config = dict(
    hidden_size=96,
    norm='layernorm',
    norm_eps=1e-06,
    positions='rope',
    tie_word_embeddings=False,
    beta2=0.99,
    warmup_steps=200,
    schedule='wsd',
    max_steps=5031,
)
Each number is 50 + 10 x the weight over its row's rms, rounded and kept within 0 to 99. Layers, rows and columns count from 0. The size before them is the row's rms in percent of the matrix's.

# up: layer 2 MLP up, 384x96, rms 0.123, rows 349-383, columns 0-47
# down: layer 2 MLP down (transposed), 384x96, rms 0.0922, rows 349-383, columns 0-47
up349 103:45 53 45 41 54 59 54 47 44 31 52 40 48 46 46 53 62 46 56 47 56 44 56 36 56 53 54 51 63 45 68 47 49 44 44 33 34 48 51 67 43 49 65 41 37 47 57 50
down349 098:52 49 49 56 50 41 54 50 46 56 59 54 48 48 50 55 30 53 46 53 40 54 39 59 44 52 45 51 34 58 29 58 41 62 46 64 66 53 49 30 50 44 37 53 54 47 53 40
up350 101:50 59 45 46 29 56 62 44 39 62 65 16 73 45 73 55 45 62 36 58 45 50 54 61 34 43 51 52 65 49 57 72 37 62 47 51 53 49 46 53 47 50 52 38 55 33 48 38
down350 102:40 49 52 48 74 38 31 58 59 40 37 74 25 47 23 48 54 36 60 39 49 52 49 39 59 52 47 48 28 53 46 35 57 37 45 54 36 48 47 42 54 49 41 49 40 55 43 62
up351 104:57 50 58 63 54 49 52 55 40 50 51 35 46 60 73 48 58 40 44 33 44 52 45 52 59 67 46 40 52 68 52 51 52 48 58 55 45 46 42 47 72 28 62 44 49 27 43 55
down351 083:71 54 58 53 50 56 42 38 41 37 28 51 49 25 41 38 37 51 48 44 47 67 62 45 46 51 55 45 62 56 54 46 53 51 38 45 56 48 33 44 43 71 48 55 63 56 72 35
up352 080:50 52 55 52 73 53 45 41 53 52 60 49 38 49 52 55 50 47 53 49 67 44 51 46 60 49 47 44 41 46 49 39 50 33 44 50 53 60 54 49 70 39 76 48 45 53 53 54
down352 064:75 60 51 53 61 60 43 43 58 56 59 45 40 44 51 59 53 34 58 44 65 54 41 55 56 48 51 39 43 44 51 41 48 33 50 53 52 61 62 42 63 54 58 43 45 50 54 61
up353 095:44 51 24 41 58 35 47 48 44 44 49 55 49 76 52 50 64 36 41 48 57 62 53 51 32 39 65 59 31 39 68 64 47 39 57 49 56 51 41 46 45 42 61 65 48 48 34 57
down353 098:61 53 71 52 48 69 57 48 64 58 46 43 53 34 52 45 35 65 65 50 37 34 46 47 59 50 34 46 71 75 35 41 55 72 45 57 55 48 58 54 57 59 49 33 51 56 62 48
up354 121:58 52 41 45 47 48 44 41 42 58 51 32 52 49 58 60 59 59 39 42 45 51 58 51 41 49 45 42 53 42 47 78 50 51 43 57 55 56 26 56 28 45 57 55 66 47 42 45
down354 133:79 70 50 53 52 34 36 48 41 50 50 47 52 57 53 66 57 46 52 48 66 49 41 53 47 54 45 48 40 50 43 67 48 44 42 55 46 61 23 57 31 46 58 58 49 48 56 36
up355 100:56 38 58 31 51 49 49 45 57 65 43 58 49 67 55 55 37 69 41 61 52 38 68 52 50 41 39 46 58 45 38 64 67 42 34 50 50 49 50 37 58 64 58 47 69 59 54 54
down355 075:84 72 49 34 52 53 50 46 63 45 56 58 45 63 61 45 41 54 63 63 57 48 66 63 60 39 48 54 45 37 68 59 62 38 64 56 52 48 39 38 51 54 64 45 49 59 37 56
up356 116:55 51 60 52 50 46 43 53 29 51 60 35 65 34 60 54 36 52 57 41 60 54 35 55 58 50 52 49 54 59 46 35 52 40 48 53 64 52 42 49 60 46 58 68 61 49 30 54
down356 093:68 59 54 46 40 37 50 53 52 62 39 45 49 57 65 37 37 63 43 48 68 48 53 44 63 47 44 43 72 66 44 46 51 51 45 56 47 42 72 72 61 52 60 48 54 69 51 44
up357 107:49 41 57 48 44 41 49 48 44 57 57 53 39 41 68 49 42 59 56 24 49 66 62 50 46 37 50 49 46 49 36 54 49 55 58 55 69 54 43 32 60 32 60 54 58 45 32 58
down357 088:60 68 57 37 47 52 32 39 49 51 51 39 70 56 62 38 49 43 46 63 48 42 14 53 52 55 51 50 49 62 52 56 41 47 43 41 46 56 67 65 41 43 34 32 46 54 52 41
up358 095:55 44 45 44 56 39 55 49 49 58 38 47 47 68 65 55 48 55 46 39 46 40 55 56 45 57 49 49 71 54 40 67 49 38 34 72 48 54 44 56 45 35 51 57 71 50 53 54
down358 083:63 51 67 36 50 47 60 48 52 40 46 47 41 45 63 50 47 48 47 38 61 44 42 52 35 60 48 45 44 39 58 45 51 60 57 58 42 53 39 59 39 58 35 49 42 47 43 34
up359 091:30 73 52 46 55 51 40 46 45 36 52 53 42 37 67 51 51 42 29 41 59 49 42 48 67 38 54 54 49 67 45 52 58 46 48 43 45 32 43 61 55 58 60 54 47 63 72 48
down359 083:67 29 57 44 50 49 60 56 63 66 55 41 52 55 28 57 48 52 68 61 31 55 55 50 43 45 52 47 45 20 42 45 52 51 65 58 39 63 51 46 51 37 47 48 51 43 30 46
up360 107:45 62 52 49 46 41 35 48 50 24 51 40 62 38 65 64 49 52 50 39 51 43 40 45 56 58 67 35 42 57 53 69 40 53 38 56 64 56 43 40 49 71 57 38 69 42 45 41
down360 083:77 56 40 48 50 66 52 48 61 62 53 49 50 57 59 54 32 46 41 43 70 60 34 65 60 51 42 40 55 45 72 41 62 58 59 47 52 58 49 47 42 33 45 51 38 53 52 63
up361 099:44 62 57 40 62 64 54 61 47 57 57 48 49 55 42 43 55 30 57 35 54 38 51 56 47 57 44 60 49 46 47 58 55 32 50 43 37 50 47 66 52 56 67 35 58 55 62 56
down361 094:59 60 64 39 63 70 43 41 35 60 55 46 53 61 45 36 71 49 59 30 68 51 55 45 56 54 47 54 44 47 62 52 59 50 62 33 56 53 51 53 65 59 44 44 50 35 56 52
up362 070:63 62 38 59 43 59 38 50 54 52 56 48 37 52 51 47 50 67 59 44 58 54 32 48 66 59 63 34 42 51 52 69 47 20 48 43 42 64 39 42 62 36 74 45 62 60 61 53
down362 081:86 63 39 46 30 54 34 57 52 52 43 43 36 49 51 39 46 46 55 40 70 58 30 48 59 41 49 33 34 41 50 58 48 31 54 36 51 52 43 36 50 42 65 41 57 48 57 50
up363 096:55 47 56 52 45 52 41 51 43 40 47 57 46 45 64 53 40 51 58 53 61 39 55 48 40 49 41 62 33 48 63 53 49 40 56 42 61 53 65 49 49 57 66 54 46 38 35 58
down363 089:41 53 54 44 60 49 57 37 46 46 54 34 49 49 43 49 37 49 39 51 36 65 43 58 52 42 74 40 62 60 39 54 52 51 45 63 47 64 41 52 57 38 41 49 55 52 57 45
up364 105:54 54 49 59 39 59 33 51 51 74 49 46 57 52 77 58 43 22 47 36 50 45 61 37 47 54 46 45 32 39 45 66 52 44 68 54 60 46 40 71 63 70 40 41 59 44 35 47
down364 101:40 42 52 47 53 45 70 50 53 34 54 56 49 43 24 50 48 71 47 67 48 62 46 64 48 49 57 50 81 62 50 50 53 63 30 48 53 49 56 39 41 34 65 63 59 57 63 54
up365 109:62 52 45 47 41 37 34 36 49 51 48 64 51 57 59 64 35 55 37 45 48 64 53 44 40 34 61 41 46 40 55 66 51 39 32 45 53 59 55 39 61 45 60 43 67 58 46 49
down365 112:67 47 43 51 50 56 53 45 59 59 65 45 55 45 62 50 49 41 40 37 44 48 32 28 65 54 58 53 34 55 49 65 39 44 47 61 53 56 62 27 51 42 65 49 40 53 52 65
up366 091:39 30 44 64 49 30 41 58 38 41 49 39 41 47 41 69 31 56 46 59 65 65 36 42 75 57 56 41 43 42 43 38 58 42 57 54 42 36 47 42 58 66 70 61 55 62 47 46
down366 103:53 61 59 35 49 62 54 44 64 66 64 53 64 48 65 46 61 52 63 48 29 40 59 39 17 46 48 63 57 52 58 63 51 56 41 56 54 54 50 57 59 43 35 42 35 48 56 49
up367 106:47 60 52 48 66 67 32 46 57 30 55 47 40 38 44 61 60 48 44 55 45 48 46 69 73 46 52 52 52 63 50 39 65 48 34 46 54 55 47 74 60 49 33 30 48 52 66 42
down367 122:60 48 48 53 30 34 69 54 46 72 38 48 57 58 53 38 41 47 53 42 49 53 55 33 21 54 47 44 45 27 54 57 41 54 65 51 50 51 56 37 48 52 57 58 46 57 27 58
up368 094:44 39 57 48 57 50 43 66 30 58 58 46 58 54 43 61 40 41 56 45 47 59 38 29 66 58 63 49 33 37 47 45 49 55 59 54 65 42 46 46 67 51 64 29 64 42 40 57
down368 104:59 52 41 44 43 43 61 35 56 45 43 34 42 44 68 41 55 47 57 62 51 37 45 61 32 50 27 54 63 56 47 53 46 41 39 50 40 53 59 51 40 39 40 66 30 56 49 39
up369 132:45 53 36 58 39 44 50 62 61 60 37 42 51 44 49 71 44 54 36 33 62 48 39 62 43 56 65 62 38 40 50 35 66 43 50 43 57 72 56 30 54 57 46 31 60 39 30 38
down369 154:72 57 44 36 42 55 63 49 60 54 61 45 42 45 41 47 45 39 40 38 57 49 32 72 49 40 62 49 45 60 50 32 52 48 33 63 61 66 59 28 58 45 45 45 49 65 29 35
up370 110:63 43 39 54 25 39 49 44 36 57 46 45 62 48 64 61 47 47 52 53 62 61 41 45 42 53 58 42 30 65 32 49 43 54 68 45 59 70 46 36 45 45 56 66 40 37 58 53
down370 111:25 54 63 44 74 55 54 55 65 35 49 55 31 56 38 38 61 60 53 34 45 35 49 53 47 54 45 50 69 33 68 48 52 45 47 51 40 20 47 56 56 50 49 43 61 53 41 50
up371 102:54 43 63 63 47 29 45 36 65 41 62 52 41 52 56 60 40 45 45 35 64 47 40 42 51 38 51 28 63 53 57 47 56 41 55 69 58 37 33 57 55 41 45 53 52 42 49 53
down371 103:39 58 43 41 54 70 49 63 39 66 43 52 53 51 49 45 59 56 61 58 37 57 56 58 56 63 48 74 35 42 44 53 54 63 43 34 41 66 66 51 53 55 50 38 52 57 56 48
up372 064:65 60 49 25 61 56 61 33 41 61 56 49 32 47 48 38 53 50 38 45 72 48 37 53 59 49 49 44 31 45 30 55 41 38 44 55 44 50 45 44 55 38 59 42 62 62 51 52
down372 092:84 64 59 31 65 63 56 37 48 62 58 56 34 49 49 41 61 52 49 39 70 52 38 53 61 53 44 50 29 48 41 56 41 37 44 59 48 57 47 42 51 43 60 42 61 59 52 51
up373 107:62 57 51 57 63 46 41 57 78 57 54 52 37 48 46 43 30 58 36 51 49 48 66 49 47 44 46 60 39 46 52 35 59 37 27 64 42 50 59 41 53 59 51 45 50 38 43 38
down373 097:68 37 51 61 60 31 63 52 52 43 49 60 53 54 44 28 62 47 57 48 42 51 69 50 81 72 38 38 66 37 44 65 57 55 64 45 49 44 43 34 60 57 41 51 56 56 56 63
up374 103:65 50 47 48 44 37 51 58 57 62 41 67 58 54 52 70 59 47 44 30 68 50 70 55 62 47 44 49 35 62 45 52 56 44 52 36 56 69 48 43 45 58 60 36 54 44 48 50
down374 096:52 55 51 24 44 49 65 44 36 54 51 43 52 24 38 48 53 46 56 51 29 58 44 61 60 47 49 55 59 48 47 41 31 57 56 58 45 56 57 46 61 55 44 44 68 60 44 40
up375 106:48 44 41 41 55 51 44 43 30 66 48 34 48 52 53 54 44 52 46 51 48 52 49 60 33 42 61 47 57 50 50 75 57 47 43 53 33 68 34 50 31 48 60 50 59 47 37 46
down375 100:68 52 53 61 54 50 40 56 33 56 54 54 29 54 58 51 37 45 43 47 56 50 45 54 43 53 59 55 45 42 50 66 59 44 36 41 43 66 29 53 22 53 57 53 40 57 62 32
up376 068:50 61 49 48 56 49 48 48 44 71 51 47 44 54 59 55 66 42 55 58 70 49 40 59 48 36 46 52 41 28 49 72 51 42 42 56 49 68 42 27 59 44 53 32 57 41 41 55
down376 071:83 64 59 50 64 49 49 47 49 58 50 49 47 58 58 48 65 41 58 59 70 51 40 62 53 45 37 55 39 28 53 62 49 37 43 52 40 66 44 29 50 46 49 23 49 45 45 49
up377 116:55 48 62 56 49 31 49 48 35 52 58 37 44 49 69 66 52 36 39 41 56 57 35 37 29 39 64 49 38 42 57 39 63 42 63 58 65 58 54 40 71 50 45 48 71 52 41 58
down377 133:60 70 48 61 54 47 39 38 42 60 71 59 25 45 69 57 59 37 25 45 57 52 36 54 44 46 52 49 58 38 46 44 39 41 52 56 51 62 49 45 51 44 42 42 62 51 37 66
up378 104:45 44 49 44 46 46 50 59 51 62 55 53 49 56 59 61 55 31 50 47 56 49 36 44 45 40 51 46 30 49 42 42 47 46 59 47 48 60 67 71 51 26 61 44 60 19 44 50
down378 105:39 64 50 61 63 57 46 44 36 41 43 47 43 43 51 41 44 67 59 57 47 51 62 62 59 63 55 49 74 56 53 56 51 45 45 42 54 55 38 34 47 76 44 62 41 58 51 54
up379 093:48 46 39 44 67 44 39 58 51 55 45 47 43 57 40 43 67 51 54 49 29 49 42 59 41 37 47 59 48 42 54 61 37 51 48 69 53 71 71 42 48 45 50 50 54 44 47 50
down379 104:46 49 50 51 31 49 61 48 40 43 51 53 57 40 57 49 33 51 53 42 68 50 53 39 52 53 50 42 47 49 44 36 61 45 53 33 50 29 34 60 41 55 52 45 44 45 51 46
up380 096:37 54 68 57 60 47 41 50 61 54 46 53 41 59 50 38 46 49 66 56 46 31 55 42 56 70 57 37 35 62 71 59 76 40 43 62 39 63 53 61 57 36 58 49 52 39 47 61
down380 088:52 35 48 61 37 63 76 50 55 50 52 48 50 52 39 34 45 57 73 48 45 50 35 37 44 45 39 35 65 60 38 35 46 58 63 31 51 45 41 44 48 52 48 60 41 66 51 58
up381 124:46 53 35 57 45 48 59 55 54 61 47 42 49 39 43 68 37 60 53 43 67 49 33 61 41 58 60 60 46 40 34 26 56 41 49 49 51 70 54 39 54 47 52 35 53 35 35 42
down381 125:61 52 43 48 43 61 57 62 72 43 43 46 46 42 58 59 41 45 47 40 53 51 33 79 43 43 56 60 47 42 38 38 43 56 49 46 51 57 58 21 62 38 47 46 47 57 47 33
up382 095:60 47 35 50 35 55 43 44 49 52 49 52 36 54 43 46 51 50 63 46 49 45 55 42 38 43 61 50 38 54 54 67 56 18 64 52 62 61 52 41 44 49 71 41 52 37 26 31
down382 086:62 55 38 43 42 42 50 35 48 33 49 63 44 29 50 41 53 35 47 54 52 35 50 40 43 45 66 56 68 35 36 51 35 75 59 48 63 44 52 53 58 63 56 46 64 48 62 58
up383 120:44 60 42 40 65 42 60 41 45 52 46 58 33 55 43 46 54 51 57 47 53 56 41 61 54 51 62 51 57 52 56 41 69 17 42 56 43 59 63 56 54 35 70 58 49 50 69 38
down383 121:55 67 58 45 55 58 50 35 46 50 55 58 45 53 62 55 60 47 32 42 57 60 33 41 38 65 55 42 49 55 53 29 61 49 69 66 48 55 45 58 57 52 54 62 59 43 71 44